Each number is 128 + 24 x the weight over its row's rms, rounded and kept within 0 to 255. Layers, rows and columns count from 0. Numbers have three digits each. The size before them is the row's rms in percent of the matrix's.

# k: layer 7 attention key, 256x256, rms 0.0643, rows 52-63, columns 0-63
# q: layer 7 attention query, 256x256, rms 0.0672, rows 53-63, columns 0-63
# v: layer 7 attention value, 256x256, rms 0.0544, rows 0-34, columns 0-63
# o: layer 7 attention output (transposed), 256x256, rms 0.0532, rows 0-34, columns 0-63
k52 094:121121100164135122098132124139156158095122111138157120113136121106167107150153181152140125141147128151097168111141091134102145165123152088122112114149148118148094111162171132140110133140156128
q53 093:139125128098125126143100145142135133130132119126159112135128133108122147134168104129167107114108122116115111117141091147124117118102132129164117150138145164086164140142156161137166127166119175
k53 121:106110119089152138099173149148155126058110141120142103159122106093097120151131158133184108114141106162124114127106113153100143137112149116140111157132142111145092124102119125127149108143162131
q54 112:133141122152127102100125129180174127157158141129122101128106152125120152150108158157114108134091128079105088141111112147137150156112127142169170175092132119125076148151134126154119103163149087
k54 095:104148162140106116110108142125133155119160149090136119105138140087136128168148108103133127170126106121092124135144105136137133174144111130130147116163094140123114117125148119136133076131133167
q55 145:140150151070168087127135142079087107130147125110136127140122159121123155110113150155137143124162104119181127175111142143140111112102123125094073108124140136160135153114087119118094153087142138
k55 108:137158106121116151118079095131122125162135132125131166112122134157125133125101114110101131123137195135171138090119133103117133128111084106106123067092143124120164149113140136123138173116095122
q56 103:132163154107145120166117167131124099128118156168124112120107124144115151109134131137122101128162097137169153108094126124104106177157105130097141101125145141114114118070103113101124139148149168
k56 091:122136129122151135130131115081112114107165142150144171142157130123129097131121151084121140094121155135165158149134146122169130087085134137093095108114134080153104119121135149149140181142128131
q57 090:122127084086128139071136074147148185124142125110125166127154108105120116130104139124121134135118119138098079185104126151132083156111125153081109122127127115155149116137120139133130106121107115
k57 123:118130133110164108125158140188145116136135163104170076153145124106119136143151105148104111120148104122059114153126074170122112120124137122145129152145127143134113124110122125092092086128108151
q58 098:116131114128118114105139102099140170155126109132118147114103114131155085091117133137177159160128110146091100090139107119095131129155110122163126094101147134153128126147122129113118121151101142
k58 102:162135146084112117183147087120111120119113109129084142158167122136138162099125166136107118133106156125137110117110118127125131120167150100144091133127151151106122092101147168112112111095125101
q59 100:104136134116130137171103130083103086126134122145135140123117134150141111119104088143128112098149146143166174116121159121116142083135136161143141088110122138131107138102113144100160138118147119
k59 097:148137090161146153159149090121121100146108113139102172111147162163135125119105090122102138115120113144181135100115169108194155102133111096092098085136128121115167109108130125142149180165130121
q60 091:157130099117151135133131142110088081164102164141107152150120110138168168112133134127125138132109096134172110140143185090162131094114162107126118145138122120124147139072126152106132152113153150
k60 105:164136160116122101135106089075136138116127120116160138120139118123142140121118123126113126150116174136170130084086145157114127113148138097100121153098106116151141147110123103154145205105113102
q61 093:104115083151139129085105130137142131105127111113162108131129110120102115157111109132143095122160168129135162132151088096090124165141154151136105121125187124145148163153130135142128115143097173
k61 109:118089119137127115132139140162153115143052107130098090132109079085078104119113149129137107135124101131098122125111138141110134109096125130143125169118119169094099159127092123144163078104107138
q62 094:090129112094152150078136113166132152150130109112122108133149142124106113127148119123128097144140128109071094133124086173120122127107117132156116131103179122142104111147107120139140101180095154
k62 101:141119108114138079137148155121141149125137129124125091135116103099109139134136168114147103103155099099098106124137084143131114160139126155136153129123126175118109133133149119136141043141125139
q63 098:135116119122108116169118132112148093115096126162090101139145125167115110142133151154099123104153137105123184098145142145117117125195146118133161090080116139103126126080098101141104118098177137
k63 103:137138114155125159143108136108139120144138102126107182136131154138142138083108102132160156119091134106152147115134169107181128114128124106097144117116147111141128078137130139089144164108146130
v0 107:099118124130112180157175116142130144126158106137158126129127154124151089149107164114141156071144142138128141124200110111152137086125123147112147118138146138111101110127084101144128123135120173
o0 112:167149114124177116114109158131112072130158149153121145094114149107118155123127099171131134118131140106149105168112086122157129148112136131130110153104137131174138132140125105142137117140143121
v1 081:149110119112185080088122163135163148100123163155132168137152168142105075128128080143124131069062154128147139101130187104127139108096137153121134112114176163151148158154122108173122091102119087
o1 097:177104177112084094117115142110148139132144209111143128107099127138159125108131154102162145165091168129080102126067115152166150116120087100156152166158145142103125091156111159159122153153126091
v2 095:115112118124156142120171159089139140176100130132156163121094128166127124100154126142163097086125099138118156124133140123126138106102077153155108143146153143094141114142143112114148125098109188
o2 110:140145140104123125137156183105109097117109129129167141158109091139120130109108154086147124057074141122132125135170143089128105152127152109128176163118112167132140148114130135117151096173150118
v3 090:138139118122162124088128118139091132142170115132133105152122119081108193124125132120127109156123092102138129119127146123077119163145106115110123122097096112152149119150122127087140142080121156
o3 108:151109102114129115099094104157151161134131135141109129127145134140114142144111130112161127128154109118117137124128122128104117088140145133164118152112118149164137121139134132168167082106118121
v4 093:109145124140095101089132043121091125091140116127134103132144145088118117146096136128120135156197119127122115146128135123107130130146136126132124167078161125138118107127140109128127148112115155
o4 103:122143112164128174150110076163145115179137079134112110109152136144106145169100110145100145097190128101103163134170132112113150128106124139121116142120094140135136135145106111156122126123147097
v5 089:096091126146144169179124137122090111147187153088112135141117092109129146156112087147091105168117188154107107145109116146093106174114142110144114138126140097123139170115126150152081138135163072
o5 103:133112118147162136119097104184141162154084070121115147130123150137120137121127150145116138134161126084074114166099137175142092137126129114164107115103107139101143096160085150148166143113152099
v6 089:111135114122143124100146149142140113090091149162141151151090141160136120112101077152144142108110116115132094132092168129092197146145127132093111117131143107140194156135136130129172127122132155
o6 099:159123148121121132096129094108113131137124145079112109120123094099116116169102163118149161134098154138090110127079138099138131106133109161159124111130119115130099093138094184109139134132104083
v7 096:138122141136108143117202121137104145178097160125152131143099154126114144121096095152122149089101099142118116133106159127149154110138132124147101150134146131119177149170189152090162139130097164
o7 108:162121100127141165127149111107135111147104119104114100121119126093092116139105123147145104119076146122130120106158118119120179112098123161136197146138162121144066117130113112147123116199094143
v8 098:104139138121147146122123143121134140139076098141086143112139126165171094139154149177158139129101117137141146126125102105112078148108086129147127127146165134129138151140157129143142104088127119
o8 107:145150131150122132110126172079119142055096159115150122153132125148149152123093154111150139122103168156143118118170147122137133144103152107127105154140129073111116120109070136108083141129146071
v9 095:140144135147081078174081126128102103140112121076100109100121099118150105172139126135145117141145116092116093185129133141124143125147167092094107104172138136180082164093119132133120119128161121
o9 104:108170156139111097132177128224114108136131114134124135135136151126136142127156111141120107173144107118139151099155121161135116084099109131093131121117191111116161122183113144101120097112123160
v10 104:180116120129098128157113092133108124109169133143129138152109146047087130137167128111131099137158083144129159152122171133113159165193127140136135121094130121134121178130110148121136123124134127
o10 110:138146082094125112086120070132127111142146114116185115113158101107109160109158083159122107121127147156182120103108093147102104084128123160147157123130150136161150125114125136154156113110131158
v11 102:158139118124117107142108140121126067121131134137125134155144126132132177123130147060082135096147138123113128136143117097093128122125144144094118144102154132114145180126128112135095138101118137
o11 103:130105107118138095105102070137135154112120110153114156121147129162117099095104113097131129129190130151135110150161110120103122129166105162112149134142117103144133122136112125115112114115119114
v12 091:113165133159141092141091135132150116112159120132135128120166122107077105112133099102116155120126166161138167106087117129155147092113130129159152133100101099114109160105112113135114123110130109
o12 094:081134139142137192141134202122153175119149124130115157173129142161128128135114153124098127149131119163124136151123119108151123144137098104156092137154125139116153133125168133146096120119134117
v13 085:124129141113114102116131129120130135117039129126133148105132136155133114130151103138115147184123098103124120103133137090113123101130131149123111093184147113089173112116103125144115142080123115
o13 101:127123106147169123143110108150100131152141108163127084165139108143101135137141138165158114140087105135067118159107122077120115173164127135176124109110145110144086132090115166149118132135133138
v14 095:159135129139117137155118123145111115149089144132098136107136074151127143139141161138125104155148143214142156126112123125102091148139127114158108129177151135120131130133153154147115136135162089
o14 109:112147165103141107151143195097082115131104126127148117133103111147126160144122146138107129101106149113143103155171130120129078116120125120137106125129154114123120161150115133103094128161118121
v15 109:166122129119160123164127106136124104140125173146155157157166153147096134107140111113122147122111120117113117128123149145158130114106149139132137161098131135102187205117137089183127110108106136
o15 113:124169145113076156109086103116157153150181138136147142093124110105090114126139151111130143142151127170114153121083135151116140118130100144106158155147076171131148125155097153114096136150103103
v16 085:102158145153166145160094115146125110171116140144140129154128123099163146107131117090113099168134098110131092134147129124072092138118123121100151119119120093131128154135124115109156133165154148
o16 092:101143171141093146113113128166118155105123145103158094159089126106155133085152161120127138145126099109177135164136169113125118136118087102114113103100100120133140108121112117127157169112140118
v17 083:106165108139141115128095095119124130136145141155142142141160123130100112077107119115137133108126125143136098116153098139115190119114145139123135111093098087123144159100152101151123123112143101
o17 085:114127115103089128112111074144123148129130143108108149148099163131139106130115118125117136167140081160089125129097102143141129136129116135092110174136090161111145136125108165143116144097098138
v18 099:147109128107127121138129094130100118149152150120161103128122139086101150116119144143121151155153104156126153129077105160118087132127152131118123155074121138148089118097130181155149161111158152
o18 110:142132061121120175120104140117156173120134091161107150137132135126138136145123132141124160107130073111140157100163149093102119106104129121140112114154119141131133155132132171144108112141063140
v19 090:145134133131148113116176107132119128144090142164133162152114137159120081115131066108147141134117094196123160114092162083122165092181127146151124161163145148118154121098166138115131126095096118
o19 106:124128124160152134118128170139107117170117134137122111122083127117103134129124141136147106106077118119082110122165149093136161122098149148158165159155110153128127145139105173122135120214143143
v20 095:160130138121147129122121119132149124089107115124113119127136137175100107146186104174173161145093100128136135123116110127157141119123170176132124182139144126091146125090123096131142092129102147
o20 118:112150112151092137118145163115142107137158145140157120086118122119112111103136148115163126125114123151076113124066159123133163140111107171128167147129109157092125092104130172115136129139162123
v21 092:136145134121121082169137080148103117108089125134135130102118112143105075125117073114147122110147099156129149111141154099135124067159114145150131139141123126104151115147120133129131141088131114
o21 105:118158115148121119132118175172124131139155145163142124157104133131109154102165121129142119145094112139104145134150125103118147131110105125147147136161142128131113148138129156126137117136154134
v22 101:106138136139097152106085103116124140132100118078130162120116157144125149116110149174115138163128130098121059139119126134127154117121065134130115098126077106142113109108150084120134153150137147
o22 104:092137128177124098127165081170079132115110096123146075148142124134129099131134107120125124100117132110135148112192114086111109148175158111124125121107121149105129132128142121131146134114116153
v23 095:107148125131151135117149102145129122142099173157158128169107100171139078096124119111101130110166093120110154130135123117117081108140130129149108158105129139130136146132122114158097163140140156
o23 103:124157140114172166118090153138132131150177146139104144117107137092101140163124144148142106097112130126136112176121163128103131153122169119086125122130108138139141157124114107116116133158115093
v24 093:115138148132109132093151128144142134154075105078164128123116143106106104107107189144147144108129071095134144152186139090138092083124083137104127147113131132141156130127095146084140145120104175
o24 098:150195132148140097147131100094110066128124142145156102122102132112130116124177113124139133148123118130158142102234150127101148126103140087092167152125134136103151168125137115117144102168123133
v25 099:148152086130117158121124164114131128121113154126107174131147091149122132124156140142158118146116125169153126139101121150137148157140104127155133122148163136142123132080182107166142129142095111
o25 107:155159136101086131108154101077109131084094153098171150143129117121144093112129131114101159113112128147161095133159120143157107105073150131087126139133093144113155122096090164118127132147138076
v26 089:132114127091102132096129102123125125067092163167128121129118169120125115134106089168112135091122125104117150117096193121147121128157131161119107119108170125149135134118094099140130097135094093
o26 105:152143102104174135119108159110170110148097141126090122140156105139111144137142103132128165184096150130094060116133146169136169143124132158130152099108167144121107099121131118173134163115140129
v27 101:157099124123114152080165148132103163165138074140143140118085148116144173102102125149123138129116107133127135163139143134120100118117103142158135168123135130127089135133157151152151133102107178
o27 110:146152130115102141128137121073127109087150168124186144152119076078135158074123121120151132092135160106195138096171103095116119126132160081095160138132128167163141152140111142127139125157110113
v28 097:127119079155165193142129097129126110115137149219145131122141105091146145081156096127110111147105153144126123135156119120090109175138117144154119124121169111119131125147126131114114131140117149
o28 102:123147117094105112091097109080118103132136091113146157129136151143110137172092168095116105127132119142143126147106124131120117145154104156112119121112092141107136128114119129132141108144180098
v29 097:092131119147149134160117133122126131117145104100083121108142084115135154132134151131134139159168163154116143127123126145127142180169146092132138108141123121116119114110157134150144161123132191
o29 101:098140162086134114147142134099117108118127108102159104133134109134134153119087152121095138083132120137128138128100153074132104130153152126162076120136123095137133172170086137076085118106123107
v30 097:137114117142122107144091129133117122114121112150114125071164122104170123114161158098132169110148149190131153132161117084099129119156163114161138091142132128124104105146111141155113127135128125
o30 104:123121132134172154153105144089089127101142124110131154129124144141127155121112111119116095111156107137189124164124086099128129137126133134121088125071159111163133173132139110110107136120154152
v31 107:129103152115159170114082191132129130109150135112122115108143102076092084140155105108139161139123111087125159125095113116093182138176110123125127093117149160138114115095049100123119138212145133
o31 106:148089110142170120093139101112143133153118111103101135146170160111119082165124120158113128112115142157140118143081153083134133123145106119151118131145119110149148109121132126164134136130146080
v32 084:136104132124123126121112141115153119120121165104133112166144172138147141083081157059107112139116177065122133133127115184184118132112128108125141146125124101196073152115149090122153107144179126
o32 102:078134169130119134147146161169179138117113115140094166101154152096159112124140124118120133118174137115166164077145117144136143144106109147091091093165123148100140086147142062155097136107083117
v33 096:172091162146147131128070111140181161102109165153156147143120181195104141161120155113107121095100133139125143127133137134160105113166147166086132165152144152146096200102146132181101082127164149
o33 107:104123125099168162120130158145122127085145101150132132124147131113150121124118177134172166118131169104145094151102138151152114163139121163123136131090184158122145098159143124135096121139085124
v34 093:133115145134124112141141101134147094121128094071143102117115114152172164136133114098179159140103077121114134152128115095147098102121099092081121119147089125169098129141102125101156117128165101
o34 099:092137156171115091116139180172141141186132163158087132105108154148140147096170111127131121127142100091147138089200150131113144098107147122142113135149144151115144109150088131118143085122125165